Weights of a small transformer language model.
Size: 10 layers, vocabulary 16384, 27.1M parameters.
Architecture: RMSNorm before each block, rotary positions, normalized queries and keys.
Training: a variant of SOAP for these matrices, 868M tokens, 6626 steps.
Each number is 50 + 12 x the weight over its row's rms, rounded and kept within 0 to 99. Layers, rows and columns count from 0. The size before them is the row's rms in percent of the matrix's.

# layer 3 attention query, 512x512, rms 0.149, rows 34-63,97-127, columns 448-511
050:41 41 86 47 46 37 52 26 64 48 70 39 48 50 28 46 38 42 45 58 45 57 45 46 48 53 69 56 57 30 59 66 41 41 44 38 47 35 45 41 50 62 64 41 44 62 57 36 43 61 52 49 55 46 81 56 54 65 53 64 38 24 60 41
066:44 36 60 44 67 48 57 60 49 29 26 34 41 40 58 39 46 49 30 44 56 69 57 58 46 52 54 54 38 51 61 76 59 54 31 46 33 60 67 48 40 33 39 58 48 34 64 52 50 31 68 25 35 31 54 37 35 43 46 30 53 87 58 51
074:53 55 56 57 59 43 59 57 55 44 50 62 48 64 62 37 53 57 47 39 44 28 54 46 61 30 60 72 32 46 68 31 73 57 41 52 49 39 59 34 40 42 37 46 46 61 49 57 72 55 51 52 23 33 37 39 64 55 29 51 39 52 71 48
090:51 46 53 56 51 42 43 49 49 48 55 32 52 37 33 48 53 60 43 48 76 46 48 39 37 57 32 43 66 65 48 61 65 68 66 54 53 58 62 50 32 80 37 49 77 49 59 51 72 49 47 46 59 19 53 51 50 42 42 35 81 52 53 63
057:68 48 31 71 55 47 41 39 59 46 59 50 36 51 43 59 44 39 60 49 38 60 48 51 62 74 60 47 56 22 53 61 35 49 29 39 75 51 45 67 48 48 58 62 35 52 38 43 47 71 45 76 52 65 44 28 43 48 62 41 35 46 28 56
059:34 42 50 39 49 65 55 47 61 27 62 60 55 67 54 24 60 59 32 53 46 46 62 53 26 39 66 57 50 77 57 45 36 65 51 53 33 14 59 40 34 69 44 37 66 58 60 62 63 55 52 41 49 46 47 59 46 44 45 48 60 56 80 34
048:68 50 63 35 57 36 39 58 40 32 55 53 56 58 58 39 50 33 22 46 34 26 51 67 59 60 68 56 53 43 47 52 34 58 40 50 60 35 50 37 64 46 60 60 50 68 46 61 35 40 60 44 48 56 42 40 44 53 41 66 60 57 60 42
054:55 69 42 45 41 51 42 49 50 24 42 63 69 40 37 68 39 85 63 46 60 54 50 66 59 51 38 29 42 43 55 54 25 40 29 47 63 39 37 64 39 39 41 57 41 80 49 44 56 43 66 38 25 58 32 44 26 47 52 37 40 64 52 56
052:61 51 59 47 63 29 54 35 69 58 51 65 44 43 45 49 42 46 69 51 63 46 37 43 51 58 77 31 78 58 46 40 52 52 79 29 79 33 58 56 31 42 54 56 29 51 62 26 39 53 55 38 49 29 40 53 37 59 55 46 59 56 66 71
063:48 32 54 65 60 60 54 51 48 42 39 43 55 49 36 40 56 58 36 53 67 15 41 42 56 42 65 39 59 58 43 43 30 54 68 55 38 30 43 42 38 38 35 44 44 63 74 51 50 33 58 27 37 26 33 42 52 46 52 34 47 31 70 56
067:52 31 45 31 44 53 62 36 25 65 58 33 36 40 45 52 51 63 53 60 41 58 57 59 42 66 56 48 42 28 55 55 48 56 41 40 63 92 64 51 50 50 71 52 57 26 41 40 37 48 64 67 50 64 21 43 40 60 63 26 46 60 61 56
062:52 19 48 49 48 50 42 59 54 50 38 44 35 58 32 35 48 54 79 40 46 55 73 50 43 67 58 55 66 68 52 59 62 72 49 70 60 38 42 53 63 52 54 43 48 74 78 61 53 45 33 57 61 58 37 80 37 37 40 49 49 30 41 49
076:61 42 19 46 40 56 59 54 71 42 56 53 52 58 29 54 44 45 66 53 50 60 44 62 38 51 84 54 38 44 37 45 55 73 68 36 54 71 57 40 59 36 62 43 47 47 68 34 63 56 63 50 52 58 33 51 50 60 46 50 49 52 72 64
068:42 61 70 51 57 66 51 75 75 48 46 69 41 25 61 50 46 44 47 46 47 58 18 59 52 34 67 76 51 51 46 76 62 44 60 48 34 47 69 56 51 46 62 48 55 52 55 50 50 36 60 43 45 60 28 49 57 28 71 61 50 58 60 62
066:72 45 38 57 49 50 53 67 40 41 54 66 38 70 52 64 51 52 50 44 45 69 56 47 51 67 49 65 61 43 49 34 43 42 51 46 56 60 52 61 53 37 32 43 53 45 38 47 41 55 52 60 55 34 43 68 67 49 66 57 48 51 42 44
089:53 55 48 40 45 34 40 28 34 60 56 46 49 43 56 55 49 57 30 41 42 62 58 41 44 32 43 44 59 48 39 31 35 42 52 18 58 45 48 63 50 76 63 44 42 48 49 36 48 63 44 56 39 39 58 48 22 46 44 73 56 60 61 32
108:65 55 42 47 43 55 47 46 57 22 43 59 52 53 39 42 40 77 59 58 68 49 31 44 39 44 66 36 55 59 60 34 55 42 62 45 41 36 44 51 63 24 13 44 50 58 67 45 77 58 36 49 71 41 73 46 42 47 46 51 45 50 51 50
113:36 44 55 46 46 21 27 34 37 69 56 46 44 59 59 73 45 46 49 49 46 77 53 28 67 42 43 54 45 49 66 48 36 43 53 47 62 60 39 66 60 50 41 45 56 65 62 43 41 56 52 58 51 30 55 45 57 39 55 58 31 45 64 54
129:51 35 55 61 22 39 44 60 60 52 89 38 57 70 46 67 29 41 47 69 60 43 41 36 65 45 61 40 40 68 57 31 73 55 41 54 56 38 37 41 61 56 62 63 40 48 63 50 51 39 54 36 57 28 58 61 53 52 30 32 46 62 40 57
128:63 47 24 62 62 30 55 39 53 65 29 60 50 54 66 37 56 60 38 36 38 37 60 43 58 66 41 25 59 47 45 26 54 48 57 59 41 42 26 36 39 44 46 41 44 37 58 56 58 53 28 45 56 44 52 46 34 42 46 47 68 48 59 47
121:65 39 64 41 52 48 42 48 19 51 33 43 50 55 43 63 47 40 66 44 49 55 66 36 38 50 54 66 56 51 52 30 40 46 62 39 66 62 34 60 33 73 77 62 52 55 59 54 41 63 45 40 60 60 55 55 47 40 75 47 32 43 61 63
132:51 31 45 39 37 48 56 33 54 45 56 55 44 49 72 40 44 53 56 54 44 43 60 42 47 50 47 50 51 51 32 46 41 55 27 53 41 75 53 51 52 43 47 51 45 40 57 48 43 43 67 60 55 40 71 58 31 43 58 44 44 57 41 58
119:57 55 52 45 38 38 40 57 43 62 51 54 40 60 67 72 52 66 68 27 57 39 69 41 44 46 49 61 73 52 28 59 15 49 52 42 38 52 78 25 45 40 67 50 66 49 71 40 65 43 49 47 29 66 57 56 48 55 62 63 35 55 56 60
113:25 51 51 40 56 46 53 56 49 58 48 49 49 62 50 43 53 45 37 65 59 49 52 26 53 60 54 31 44 37 51 46 60 51 55 71 62 47 53 37 25 43 47 47 39 40 16 46 37 42 50 42 39 34 51 46 34 68 57 48 46 60 32 66
114:55 56 49 52 51 46 57 28 69 56 70 43 55 47 23 39 54 56 49 49 55 70 42 55 57 32 51 27 66 59 51 50 45 53 49 26 45 47 42 72 44 59 33 45 77 42 71 55 76 47 28 68 47 31 79 55 63 58 62 34 55 42 44 40
135:66 52 47 65 41 63 58 20 60 43 21 85 46 71 48 59 45 58 34 39 33 30 58 32 31 33 61 65 80 35 53 35 41 53 61 37 36 38 39 49 56 39 39 36 67 55 65 36 69 56 48 81 41 54 49 42 40 72 79 48 35 48 57 48
127:69 34 79 62 70 39 46 54 66 44 45 59 47 74 62 48 49 52 38 51 42 37 44 52 44 38 57 50 34 58 45 40 56 53 66 45 42 68 47 38 31 48 44 50 37 55 48 56 74 61 59 53 57 42 43 46 43 73 36 53 44 59 73 63
123:43 82 26 49 40 48 54 56 49 50 75 37 74 54 45 51 35 44 34 46 62 42 42 68 59 51 51 55 38 50 38 30 56 66 45 75 55 48 26 41 34 62 71 51 60 44 68 40 54 86 57 42 37 34 37 59 51 67 49 67 55 58 60 61
122:72 36 47 48 80 33 42 48 50 47 44 52 58 56 48 59 61 56 36 41 67 56 31 34 57 61 44 35 42 36 35 41 51 77 55 61 52 64 59 40 57 63 45 52 65 48 45 83 42 51 35 40 74 48 57 41 51 37 48 14 78 45 44 44
121:49 70 36 53 32 26 55 53 42 59 49 19 36 39 48 53 50 41 54 40 60 81 51 44 29 39 45 39 45 72 46 80 70 60 47 48 55 77 33 45 55 52 62 50 58 54 43 54 47 71 49 74 48 45 36 39 49 52 26 61 51 54 51 44
093:59 25 53 60 62 50 49 52 57 30 35 58 26 35 49 21 70 61 56 61 50 71 42 46 50 37 71 48 20 60 88 32 52 53 39 51 41 52 44 56 59 59 48 37 53 70 46 72 49 39 56 56 29 43 63 42 46 44 59 39 64 40 32 54
093:62 32 58 78 35 64 32 56 48 40 58 45 50 47 62 67 52 68 50 35 44 67 41 33 50 67 44 26 59 50 39 57 47 27 58 42 20 59 49 39 47 58 49 53 59 44 47 43 41 36 61 56 41 54 41 79 42 57 67 58 52 58 54 54
098:58 41 42 77 53 49 43 72 52 62 53 49 45 53 46 54 56 51 62 35 38 63 44 41 42 31 56 53 41 46 65 46 52 67 52 32 45 35 46 40 47 55 40 51 44 71 44 54 43 54 45 90 44 46 50 39 43 50 36 48 50 55 39 56
101:26 27 43 45 42 69 53 66 73 49 49 60 39 26 50 39 47 54 44 35 51 79 30 60 48 33 44 55 40 54 74 61 66 64 51 43 62 33 61 55 70 49 41 48 48 51 53 59 35 54 63 46 52 54 64 70 34 55 55 35 43 61 48 36
139:43 46 81 45 61 55 29 45 70 60 45 64 57 41 43 20 65 74 68 31 54 46 64 61 54 73 49 61 71 48 33 49 47 46 50 72 52 27 78 49 50 47 39 41 52 60 52 56 64 58 33 56 46 42 47 49 34 52 42 52 40 49 39 38
091:40 50 47 59 37 52 89 35 39 57 20 34 60 56 57 48 33 73 46 54 38 56 36 70 59 23 43 52 59 41 62 67 44 49 35 35 58 47 35 77 64 54 41 44 50 44 52 65 63 28 49 40 49 62 37 47 55 17 59 62 49 40 39 50
093:58 62 67 56 32 71 17 70 49 28 47 82 49 52 54 40 36 33 35 62 65 60 66 47 22 44 63 53 21 38 48 70 35 59 40 46 34 55 42 35 62 19 51 49 43 46 39 69 32 29 58 37 37 62 43 56 32 58 58 42 48 42 48 47
090:28 36 53 33 34 77 45 63 65 33 69 58 32 49 42 57 49 41 49 52 44 36 53 49 46 46 62 54 54 67 55 42 47 62 52 48 53 51 65 46 53 68 36 54 50 37 39 52 55 62 63 36 55 41 64 18 41 73 61 70 65 46 40 61
105:63 60 48 54 43 51 56 34 51 37 41 39 34 68 67 62 31 58 43 49 25 58 63 53 38 51 61 35 46 53 50 47 64 43 22 30 60 49 38 43 47 68 43 50 51 44 54 68 47 52 66 51 61 59 60 61 35 41 43 59 47 67 63 36
100:59 59 52 55 38 59 39 37 60 47 52 29 69 52 26 37 65 59 40 41 45 42 35 36 48 23 65 50 63 37 37 20 64 68 36 52 59 65 43 55 39 57 64 36 54 39 66 64 46 67 47 38 49 48 63 87 46 50 49 45 25 50 45 47
113:44 43 53 54 29 44 48 64 56 75 50 48 42 75 64 68 47 35 47 70 55 36 52 32 44 34 63 69 32 54 67 48 69 62 38 54 58 60 40 49 50 58 55 55 37 58 51 45 45 76 58 32 53 75 55 41 64 49 63 31 48 66 37 70
119:52 48 49 54 59 42 43 52 49 40 57 53 62 50 51 55 51 56 61 61 44 25 40 57 23 61 56 49 51 65 60 70 63 68 57 52 66 46 52 44 52 30 52 33 53 39 33 67 54 48 65 39 84 72 46 65 61 57 56 66 76 41 60 66
111:40 62 51 50 46 33 58 59 36 20 45 64 54 27 57 55 52 37 68 39 52 70 63 50 47 70 39 43 51 50 37 62 42 36 52 60 56 30 53 57 50 28 48 53 50 60 47 27 53 47 48 65 40 56 30 31 58 57 32 52 87 59 48 43
116:51 52 57 37 43 43 41 40 73 54 33 34 41 48 48 53 49 78 47 48 63 44 54 36 54 58 47 62 47 40 62 41 37 58 28 54 56 49 51 35 40 54 54 58 49 32 54 38 75 37 65 15 63 55 43 52 42 66 50 41 36 52 69 42
094:65 44 85 59 44 42 44 67 70 29 64 66 57 38 50 53 52 46 61 47 63 56 70 58 58 70 49 40 65 44 55 63 54 30 46 53 77 52 54 46 71 58 27 45 46 42 51 58 55 57 57 28 39 37 47 55 42 41 43 42 44 41 58 52
101:47 67 30 45 65 55 41 52 23 67 56 18 59 35 38 55 48 47 46 48 57 59 67 47 59 51 56 49 51 70 42 43 44 44 52 64 52 74 53 58 38 71 48 43 58 41 55 43 50 58 45 63 50 42 49 42 62 49 62 46 64 45 38 57
100:44 64 42 70 47 36 63 49 49 55 68 45 57 53 55 55 47 41 52 29 57 71 52 38 66 46 46 83 49 45 42 36 47 48 70 42 60 51 49 48 46 42 66 49 44 55 69 50 59 69 38 35 45 53 60 58 35 64 73 47 66 61 66 61
097:54 39 51 55 31 49 34 41 62 47 47 42 42 63 39 54 40 66 63 72 54 48 52 62 39 49 49 65 52 53 59 63 50 44 50 72 49 65 31 72 54 45 36 44 58 68 57 62 49 61 31 41 60 48 55 53 64 44 50 35 45 31 43 56
108:40 51 35 34 56 19 32 33 48 68 50 41 37 72 21 63 47 51 34 51 47 62 52 25 51 33 47 44 69 55 53 38 43 34 46 44 43 48 30 71 44 70 26 35 50 73 39 55 38 43 41 67 40 30 55 26 58 44 37 50 29 35 56 53
095:65 45 44 50 27 40 60 59 58 39 85 25 53 61 33 54 41 42 33 64 52 45 58 44 56 28 57 54 55 62 69 52 55 50 41 51 59 39 33 35 71 53 82 45 37 52 56 50 47 50 37 31 54 33 42 58 45 59 35 36 24 64 33 65
097:50 58 38 67 62 35 50 47 72 64 40 53 35 65 64 54 46 58 35 47 21 34 54 47 65 71 57 29 56 48 47 24 48 55 53 61 43 41 21 27 37 46 51 42 48 48 56 53 46 47 26 42 54 51 42 47 30 37 55 58 64 46 41 59
087:50 41 50 37 50 40 47 55 25 35 43 46 38 52 39 65 45 29 55 51 48 51 48 34 40 44 68 60 56 52 38 46 53 53 70 39 61 65 42 54 35 74 66 67 64 66 62 40 40 56 43 53 68 60 52 50 56 44 70 46 34 43 62 75
092:43 48 49 48 36 52 57 30 51 47 56 48 46 55 49 29 51 43 56 48 51 48 50 30 45 46 57 38 45 51 19 45 49 49 14 64 46 59 48 46 41 39 59 48 47 47 52 60 49 31 64 58 40 44 54 65 30 42 61 50 54 57 45 55
088:59 39 50 50 39 48 51 55 42 58 60 45 42 61 66 61 50 69 63 35 55 50 55 43 33 38 59 54 66 47 33 43 37 37 46 54 33 75 99 36 35 43 59 53 56 49 78 47 70 29 56 50 31 44 49 46 47 50 58 59 38 49 60 47
087:35 61 51 43 72 51 54 55 47 58 38 39 42 44 54 36 42 53 37 61 58 57 39 25 37 67 56 48 45 43 47 45 62 51 45 67 57 54 49 50 27 50 43 48 53 42 15 36 20 36 56 53 37 30 39 41 40 62 42 42 34 53 33 66
083:63 52 44 68 58 50 61 30 58 66 62 47 38 51 29 35 53 67 58 62 55 52 47 55 43 44 55 47 48 53 47 59 42 62 59 22 58 54 31 62 40 56 32 56 76 40 69 44 72 47 40 65 54 37 75 57 60 60 60 26 62 53 54 40
101:60 42 46 58 26 66 61 14 52 38 39 77 59 64 50 59 50 56 43 40 26 34 47 40 37 37 52 54 84 40 41 20 43 49 54 32 48 41 33 53 58 41 48 37 59 60 56 21 62 73 42 81 41 47 46 36 39 61 63 39 43 39 52 53
092:68 49 70 50 63 42 40 49 68 42 39 57 51 79 63 49 46 45 49 42 38 40 38 45 52 42 60 52 31 58 41 59 49 65 72 52 44 61 32 44 43 43 50 44 40 51 40 55 73 70 55 56 65 57 29 60 50 70 40 55 45 53 73 75
092:48 63 28 52 34 52 51 57 57 48 69 30 71 56 50 55 40 63 31 49 68 59 57 59 56 46 36 55 37 56 30 34 65 66 38 81 52 54 39 45 52 70 67 53 64 48 67 38 48 72 64 49 55 39 35 62 55 70 57 70 38 59 47 61
089:81 32 40 38 86 44 24 53 48 35 59 48 73 63 42 57 62 55 32 38 72 50 42 36 63 56 36 33 64 36 47 42 52 67 51 52 50 61 52 50 64 57 50 44 71 43 31 72 49 63 34 36 65 55 57 44 45 48 42 16 72 40 57 42
092:52 66 37 61 19 36 49 55 38 55 48 30 42 40 64 44 56 44 63 50 66 86 66 32 33 39 44 36 43 67 51 85 62 58 55 47 61 63 37 52 52 45 70 46 54 55 52 51 40 69 44 80 50 39 41 38 43 54 29 47 57 53 53 35
# layer 3 attention key, 256x512, rms 0.157, rows 33-63, columns 448-511
046:59 49 28 53 52 57 44 60 43 60 31 83 44 54 48 60 40 78 39 58 41 58 54 36 24 43 60 61 61 57 45 88 50 59 64 65 44 52 61 47 47 34 64 48 43 60 54 48 60 60 61 39 51 43 48 53 48 55 38 74 62 42 58 69
047:23 56 35 26 51 55 71 47 53 40 55 62 39 49 35 46 56 31 78 56 64 57 65 63 53 66 40 35 64 73 43 62 92 35 61 38 54 60 73 53 47 62 34 49 51 45 65 58 63 43 46 53 48 24 34 25 49 36 59 47 45 57 80 59
058:50 49 67 48 34 51 59 38 52 41 74 66 61 55 36 37 60 30 69 56 33 58 55 48 65 46 62 37 31 46 37 46 51 48 51 67 79 62 44 71 72 56 37 50 62 35 55 42 50 56 35 54 60 53 55 63 66 47 49 35 33 53 40 63
059:45 55 63 36 56 55 37 40 51 51 47 28 49 37 41 45 42 53 70 68 56 35 41 58 36 64 52 42 63 61 50 67 40 54 31 67 52 54 55 34 46 55 49 47 46 43 45 04 49 44 56 46 62 34 42 61 39 70 50 45 57 56 32 46
054:36 55 27 57 35 46 49 42 52 44 48 63 70 56 41 52 47 43 56 37 55 65 37 70 36 44 62 48 41 55 61 48 50 50 37 46 41 49 55 41 63 72 66 45 45 32 37 52 48 63 53 83 44 44 58 61 60 40 50 60 58 45 65 64
049:33 48 56 49 41 29 45 56 61 66 57 35 66 47 60 47 52 66 36 54 66 47 34 58 29 54 45 42 49 66 61 27 17 75 36 55 60 25 40 39 47 32 54 55 39 59 57 47 39 41 40 65 28 80 63 48 67 46 34 58 46 58 47 22
051:45 33 57 52 41 28 69 34 62 61 59 65 35 58 51 30 61 42 59 48 70 37 46 54 49 37 53 51 37 42 37 35 51 57 36 25 43 52 21 54 47 38 41 38 62 65 54 40 67 66 51 48 43 32 68 36 48 39 69 57 62 32 31 66
054:66 46 24 52 33 39 53 55 42 54 46 54 42 44 53 47 33 56 50 63 35 63 49 58 55 61 61 46 41 34 36 15 58 36 58 61 43 48 46 61 53 51 53 50 30 52 58 56 43 41 44 40 39 32 55 40 57 29 36 51 60 29 67 57
056:44 32 59 52 54 62 50 60 50 60 78 55 47 58 59 50 64 60 40 47 69 54 49 49 48 75 31 57 55 38 35 28 47 50 54 39 46 86 59 66 53 45 77 38 62 33 57 37 51 52 53 79 35 72 38 42 68 56 59 52 45 44 43 41
059:56 62 83 72 11 55 59 55 40 14 51 61 52 50 41 48 36 54 57 36 53 39 50 48 45 43 39 40 58 24 39 63 44 58 75 61 42 79 57 44 43 61 63 48 53 43 49 68 30 28 47 46 34 54 47 45 53 47 40 39 63 49 55 56
065:38 38 48 25 60 34 47 22 48 78 53 58 67 34 44 46 55 21 62 33 58 60 34 55 52 45 48 55 23 52 67 24 78 56 46 38 35 61 43 56 71 47 60 38 59 52 43 41 64 56 42 33 74 45 69 62 58 38 53 69 30 52 53 55
070:31 52 27 60 55 65 75 49 51 41 44 44 57 51 47 35 43 50 56 46 38 43 53 49 65 36 55 79 62 42 39 67 53 45 48 55 51 39 67 61 33 69 49 56 56 55 85 25 49 35 48 34 71 72 49 26 71 59 41 59 63 63 72 48
065:67 42 65 59 40 65 37 49 62 35 52 48 58 40 44 33 56 31 61 34 69 61 37 49 63 42 39 42 50 32 57 60 48 68 64 72 63 21 48 51 59 44 48 45 55 47 41 39 27 54 64 62 50 44 61 57 50 38 59 50 42 54 37 53
068:36 60 58 42 58 35 39 46 53 52 52 67 55 55 48 51 50 56 67 50 52 40 63 61 62 68 67 48 37 50 42 37 49 52 47 56 38 66 59 56 36 58 57 62 61 65 40 55 70 32 74 52 37 56 61 28 46 65 39 35 60 53 74 30
074:55 44 37 55 55 64 66 66 51 40 40 68 29 47 43 57 47 25 72 61 53 62 50 58 74 48 67 33 41 44 42 41 34 58 60 51 60 47 31 58 74 58 40 56 35 39 65 48 20 69 80 44 54 39 47 69 28 41 56 58 43 53 59 72
061:59 45 31 53 35 41 60 38 37 22 44 51 37 46 34 55 30 53 53 56 44 58 56 43 52 45 55 42 56 29 34 63 30 30 52 59 23 42 57 56 42 60 26 61 60 75 37 67 60 37 59 54 53 49 77 32 42 67 54 50 58 37 60 35
088:55 40 28 41 46 71 72 54 43 37 48 78 73 45 54 48 50 50 62 28 51 48 60 46 59 58 26 70 68 51 43 58 67 77 37 47 65 38 64 34 36 49 47 40 81 43 43 45 59 35 51 68 53 60 50 55 59 34 53 44 77 35 65 57
108:54 46 64 77 28 49 18 41 53 58 62 58 61 50 47 46 75 42 68 52 44 48 38 57 51 40 38 54 37 42 68 63 61 60 46 66 03 45 47 30 58 49 55 51 56 52 64 55 34 39 55 33 51 44 32 24 68 47 46 65 59 53 27 46
138:48 45 66 44 67 72 53 56 43 66 54 44 49 32 55 56 58 48 56 45 66 66 61 45 61 39 37 49 44 53 36 31 35 41 53 33 40 77 43 74 47 57 54 41 45 27 48 51 33 36 50 61 68 76 59 69 25 62 36 63 63 64 39 43
155:54 27 42 52 42 45 69 50 67 65 51 44 60 43 51 49 55 35 41 38 24 68 61 54 57 55 44 24 50 61 55 47 87 46 40 40 58 51 65 53 43 48 34 57 54 47 43 37 60 37 50 44 47 47 63 44 27 30 43 44 55 32 47 61
161:38 55 49 36 45 23 76 44 64 49 61 39 38 51 67 52 32 45 42 45 60 65 49 46 51 69 66 21 59 47 61 27 55 37 69 71 62 56 65 39 41 37 47 41 57 49 48 58 59 63 29 51 53 66 57 40 36 57 72 57 69 62 43 42
162:54 54 72 58 59 36 56 40 57 65 49 44 54 42 47 51 39 58 47 59 43 40 60 30 55 61 65 56 38 28 52 47 59 41 42 49 61 33 49 52 44 42 47 54 82 39 41 35 59 53 44 64 46 58 49 64 25 63 56 77 43 32 44 51
166:65 34 45 46 44 59 37 42 39 32 41 55 55 60 49 11 42 58 43 44 48 42 46 61 37 74 58 30 57 49 50 31 36 61 62 45 50 70 52 31 49 39 44 57 50 48 55 63 43 64 59 42 37 49 60 41 55 32 56 16 66 57 52 50
170:47 44 41 66 64 60 57 69 54 39 47 24 71 67 70 45 49 59 43 64 36 50 45 46 47 54 56 47 44 65 53 56 53 56 61 52 45 41 48 60 63 54 35 61 72 68 53 42 46 67 52 52 29 56 06 62 57 40 58 53 60 54 53 43
163:46 63 44 38 43 50 66 42 69 45 59 45 53 59 34 34 54 37 44 53 56 49 57 56 58 70 57 53 44 43 33 34 56 63 45 58 47 64 52 67 51 55 59 33 64 56 39 52 55 31 50 58 53 45 45 74 65 56 54 72 96 56 37 56
157:64 41 58 64 32 59 56 36 40 55 45 36 30 36 35 42 39 57 55 73 52 26 55 57 50 37 57 50 62 59 43 68 45 35 48 45 47 44 63 43 54 67 45 54 33 45 43 54 56 58 34 53 61 31 60 37 44 51 44 49 38 49 35 53
179:61 27 39 67 48 56 30 46 48 72 69 35 61 41 43 42 48 60 74 36 26 56 58 56 35 46 50 47 62 24 89 49 66 58 53 59 45 43 49 48 61 44 33 44 41 64 56 43 56 54 53 49 26 49 35 52 29 56 53 52 50 82 47 64
168:48 33 52 47 30 51 60 51 29 63 69 61 60 52 49 40 68 39 49 59 54 55 47 48 44 51 52 56 47 62 35 37 58 64 49 53 51 50 65 43 49 82 39 64 39 47 46 73 40 45 62 40 43 42 49 47 74 55 45 28 66 54 68 29
167:41 80 52 34 27 31 53 41 37 40 67 42 73 63 50 45 42 58 33 46 74 53 49 56 46 42 43 49 28 49 58 53 39 60 54 66 40 48 61 26 38 71 41 30 56 44 51 51 48 59 44 57 46 47 61 59 64 46 47 60 45 60 66 40
162:57 74 70 59 58 68 57 55 60 69 58 53 48 50 58 46 50 64 67 40 60 52 37 33 62 66 50 46 61 29 28 47 45 28 42 52 40 55 49 34 58 51 56 45 49 40 27 50 37 49 43 58 37 55 59 38 60 47 44 19 57 58 44 36
165:68 70 25 58 56 53 50 53 73 37 48 49 46 40 37 47 53 62 60 55 62 55 55 59 61 44 44 69 49 57 40 60 67 42 29 64 58 63 56 53 48 54 42 63 60 47 24 71 61 65 62 43 50 60 54 62 54 39 45 79 65 66 27 34
# layer 3 attention value, 256x512, rms 0.144, rows 0-5, columns 448-511
100:47 71 39 65 54 50 38 50 31 60 70 28 38 53 54 40 82 53 44 59 42 43 51 35 53 46 52 47 51 64 52 43 35 52 60 47 38 59 58 76 42 66 49 59 50 39 57 39 49 50 57 67 35 35 64 41 60 46 42 72 38 49 44 58
087:34 62 46 56 52 58 51 51 46 47 59 41 45 57 50 45 53 46 50 43 35 39 49 60 45 43 48 51 29 43 56 46 56 36 54 41 76 65 22 27 64 57 70 40 56 55 35 44 41 72 57 60 49 63 37 39 49 39 58 52 53 61 49 55
089:55 58 53 51 39 46 54 51 57 48 28 53 49 64 56 51 63 47 47 48 43 52 64 56 61 41 42 59 44 49 61 53 30 50 78 71 41 55 17 61 53 49 40 42 60 63 37 40 50 43 60 45 64 83 57 58 52 27 63 61 35 63 63 58
091:47 47 51 46 47 47 55 47 35 32 25 46 59 53 40 64 63 53 49 41 69 61 49 63 32 50 55 48 45 50 66 81 49 63 67 55 40 52 56 40 63 28 51 46 88 70 38 47 34 53 51 40 54 04 50 63 48 48 53 66 39 43 47 63
093:57 31 61 64 59 58 54 75 37 38 47 37 48 61 52 61 44 22 54 67 54 48 52 64 53 44 59 41 57 48 42 55 34 52 48 39 37 76 33 54 74 55 58 35 38 36 58 48 49 21 56 42 59 64 51 47 54 54 45 46 45 46 57 48
098:63 40 42 48 53 52 39 33 55 72 51 47 43 42 51 60 54 50 49 44 34 81 35 43 37 61 59 64 47 54 47 55 71 46 53 48 39 48 52 60 52 39 61 48 41 50 70 36 58 62 52 64 46 27 47 36 78 37 56 55 63 47 50 47
# layer 3 attention output (transposed), 512x512, rms 0.143, rows 0-5,64-68, columns 448-511
112:73 62 53 52 47 70 70 37 65 50 42 22 45 43 50 37 57 49 68 32 39 43 51 62 54 59 66 65 31 44 56 23 42 64 56 47 28 70 51 52 39 64 56 48 63 26 50 45 35 44 55 56 44 43 40 40 63 39 40 29 34 63 31 69
105:45 56 36 37 27 58 53 44 60 40 61 49 55 62 48 49 52 40 67 29 57 44 57 58 36 56 49 70 57 56 53 46 64 47 40 67 67 86 46 18 52 59 61 37 65 29 50 53 43 50 52 55 35 57 45 49 61 41 34 43 42 42 61 48
104:55 43 40 43 33 56 47 59 56 51 30 55 53 37 63 53 58 45 69 63 40 47 73 40 58 50 40 79 38 23 41 41 51 50 56 74 66 20 33 36 59 38 43 37 48 20 53 55 48 58 45 46 52 62 47 57 44 38 43 46 40 37 37 38
103:38 61 56 79 56 74 44 41 54 52 34 55 58 39 63 50 48 44 42 38 56 55 59 75 61 45 66 55 30 61 70 88 52 48 50 38 52 15 62 60 72 32 55 59 76 30 30 53 29 49 47 57 61 38 57 67 41 49 46 54 43 67 36 43
107:65 45 63 60 62 55 60 76 52 41 43 51 75 39 72 48 40 50 64 54 63 44 55 51 49 49 58 40 48 49 60 50 28 63 43 52 31 26 28 48 68 75 47 46 49 27 43 42 51 34 55 58 48 37 26 50 58 53 51 30 69 61 49 50
110:54 58 25 51 39 45 39 51 48 50 53 69 55 34 49 58 35 61 37 39 41 51 42 42 50 46 37 47 33 61 43 71 69 51 66 55 54 38 63 64 65 38 55 34 44 61 48 55 52 50 31 53 51 47 45 51 72 47 49 45 54 34 34 49
092:46 31 34 42 53 47 52 43 54 38 76 54 58 58 58 45 45 64 52 48 54 60 42 34 61 46 49 43 62 61 62 61 46 32 56 65 65 42 46 39 77 59 44 55 34 50 56 41 56 59 29 30 44 64 62 56 49 56 49 55 73 41 56 48
090:42 65 52 81 73 39 57 55 54 55 25 46 47 37 51 41 23 44 28 62 32 56 47 79 84 51 62 38 52 36 48 52 62 30 65 46 40 25 39 60 61 55 35 69 55 43 43 59 74 45 42 44 39 47 51 61 43 45 52 52 36 46 47 50
095:57 53 64 50 70 44 65 29 41 62 63 59 46 63 26 56 39 56 38 52 50 60 62 53 53 22 69 50 76 50 69 55 63 72 58 29 34 70 69 45 47 54 68 64 47 54 58 52 43 50 52 50 64 43 47 51 63 70 55 60 45 54 52 64
095:67 29 41 35 49 53 43 48 66 66 66 42 47 61 60 60 66 50 58 46 57 32 35 13 59 54 46 54 72 53 55 33 38 56 46 50 44 37 44 28 28 62 50 38 36 43 47 47 54 63 53 59 49 34 39 46 72 58 56 41 40 27 56 42
091:46 56 34 43 54 43 59 25 40 70 55 41 61 55 44 46 34 39 43 55 39 50 61 58 55 66 65 57 48 22 50 61 72 40 40 47 63 40 55 25 49 41 52 69 52 52 76 45 44 57 59 33 63 79 62 47 28 49 46 56 49 42 40 43